config = dict(
    num_attention_heads=9,
    intermediate_size=768,
    norm_place='peri',
    rope_fraction=1.0,
    qk_norm=False,
    init='uniform',
    init_std_up=0.0519,
    lr_mult_down=1.5,
    schedule='wsd',
    doc_mask=False,
)
Each number is 128 + 24 x the weight over its row's rms, rounded and kept within 0 to 255. Layers, rows and columns count from 0. Numbers have three digits each. The size before them is the row's rms in percent of the matrix's.

# layer 3 MLP up, 768x576, rms 0.0639, rows 696-767, columns 416-447
096:159170131104112137153123133115106116106147131162143139164111199118118139108120135148141118160137
092:123087103121149142145102096082146148108090146131155159113145103110107199149089137122110136145142
103:135105121157139133088114151169110119127154138148114126139184145111144157136107172095121164099089
098:107110089135153160134145098082135124119124140101143125163087133141072061152149088106100148135121
101:158151154132204129167116114154147108105140136140167158125124116153094107108092105117105126129119
102:171124126143146138149169117131144111088154121110122096129170151131104144164128181156101162108144
105:096138112157169116128107174142163156178116109103110091102175137107157140167123109110101132110175
098:096115128123139103139133162146155111162129123177203102126160122140115152147145129129126110122134
091:136104116145135162183114142147135157148107105091121106133172163145111125165161143118120170108096
101:139129111149129111155157141144133138131152088109133123112102103110117092103088137145125107097134
101:099185118131136114089126116114103165087161165133096149132155140150157154133120094103113147111155
105:118126115112160139136122116145118163131134154133126148138104137114127112133110118122184105148142
099:122114122174123119159113192134086127100133096151111121125101099078107113169104175137133184127133
097:161129121129159111117154119130119136164143142136093121146105113112132113152088133122151144095120
092:133131135124111155094143113138081129086157119149133122160135192116133149137129116140133106109163
095:140118144133172162109119099130176157146120185139142123130116107060124123090161131112096104122125
102:149131164100157160130133106123114107148087142153135133096164164136134129103125136117087110135134
105:087126147125177166184132167115171140171107115091209137142110098195102132123113145137101121130147
094:117136190139142148140140156149115141148123092090125167120162145110089084130156107137143141092132
101:115120182135153160120115119164159154131127136145131142097142151129172133176182128132097148154139
093:095103167112161121105113131161115128127106165121157099139153137148128104156129135094105180063107
097:113139106148132148117100110160167100109123103153116117116133111106104144110112091113121127112129
101:142106095131146100143146127117077137103121114086087136131114137156112101176063130141198162152119
101:169064100122100123141166158134132140146102175093137130146091118134148142161141115107171113128138
095:115151105109134099124113077116103143183110137090156142115139129144156104131145081136149131152125
101:152123128120105189113121145131146115133151141122120114097146144165115126137146101141145097108133
096:121119121093149126135116129120105100122173141138085133107101150135106162151145125150137129140143
102:112074115130117153145089159105123139130153176171136135153133118141095120160139133103169108153085
105:194096139125100093115138143091127131187097134131178133147148137118117104080155120134116117128148
098:102119155109120111139120119132116134174150122113136096101137067144137104129136070106157157113134
101:125091101141138137110160146112094129132099096116121136145169146095112116107134148137112109102138
107:116181140134117125149101110113139112125117097132120121118161175122102104124148111139136105080123
100:132148153134175101123143122131119105119151087146148145151101111121154128126149087164151118158147
103:154168087098101130122110109121138127109126143123140157123079121145118115136127090157111099139140
105:106127131095138075137123101116166121129099138183126117104098126147107094118113079170153120166127
100:128095085172107151113113143090179112133089100096109134081110127126121092116107125125143127148132
099:138122180170126102183083097132148132157102140114135176124123106115155128126143150134133122136149
097:124113110129068098101146120092104152139142137139166100111139134116150104159147158120119112124124
102:154121047137106168097104136098137097170088134132114144150062138137139117151125141138117076107128
102:130111140130157129100136142107190112157141124118148139114162096116122106141076118107147142124117
106:102117134143161095126111117113078101127142128133144097095096157161105144153114082104101079118132
091:133138112105152087138090153135146136134117090152154094161080130142125153105094124131184115115111
107:091134112084104120137114117140167154092104128100117143176113160113129157122137136130177106144141
101:139097118162111139111090149137140136108129095114098097152143162169131159165161138098141107127149
112:124131148109051141151125182140135134153122141102175121146144129193105178134128143101115141124127
102:110161092167101125141142178131111133083177088097089119124111114143162135154074143104118094115119
100:153132120112174169054123195119094129120161073137128128141150102108130164072118095131091125119125
099:119136144160120150131121157131179143128109107168105120121129146100106122135163112167105127080095
092:116116143147106114120165157114168163149133139093140170115155135102123107144113084139119118138154
104:169132132132138167078095101142114132094154142129132131148128155167119087140161129113135141078102
094:107143089134150154135145149095109146133123116109124068146133088108121109134100167101102132160143
110:125111144150144137123135114144156126152107147126144189095166156114127065168137157112118094132157
088:134133153106170122130162132116120167132133134134140123161138137116192124112124152126130144101119
107:128106131114125121114102128110098122110126123143154081136140131169133128110145106137109183136162
100:134084126161137112141168127177135160114117144115119071101140155156160141138159130126101157114112
092:159138125139212157117145103145098149112130133144141119132108136113139167140139164141127120120121
106:155166119131155121112074124112166145094110124146137114089159082105130136110145161121100115106151
099:153162106103178149095140164134109125141141125166105092127092114167127101124123121076121156137112
088:151107104116096146153141060102106174101100150146149161147139084140136095140119102140087130124109
093:149160113126129156107138148136163132112166120161109159110113142140128129126126179123153136161110
095:113153154145087138156119094126115164135122139093128156127116130104064102105137143138129131123136
098:108118136129171094143098144133128131098098112131124121103108109121093128139124089126124092100155
104:118095109098093149113163106114100122109149118133156110127139157156130146102142106123142130084138
100:093133120119127149117159158106061147161141108155113152144160160125094112120147161148122115091119
106:144095155122102115155139095112134097166104109123148097147134144099091142137132102129090093105148
095:131155125134087103127143089117131075115101143140106087130146101144154124102104145119089124109123
107:133155185065122131117112108146097132128185136116109115134146104131129115114153134081109142181070
089:146095148140107110121126170161123174133143162128114127102080150164157146153110121111157071151120
094:075142163106132055193120090144118130117137116117159139150146125159127146139144091138124136132148
097:100117117126124134120083161116118100177148102112132130117108156137124143127117128130147116126100
103:095098094123126118139144148138118154105152125110117119132140141154154142150125146138127128144085
104:166130113100128127080153118116108125095132168124121181117123101098123124135122137117124144156099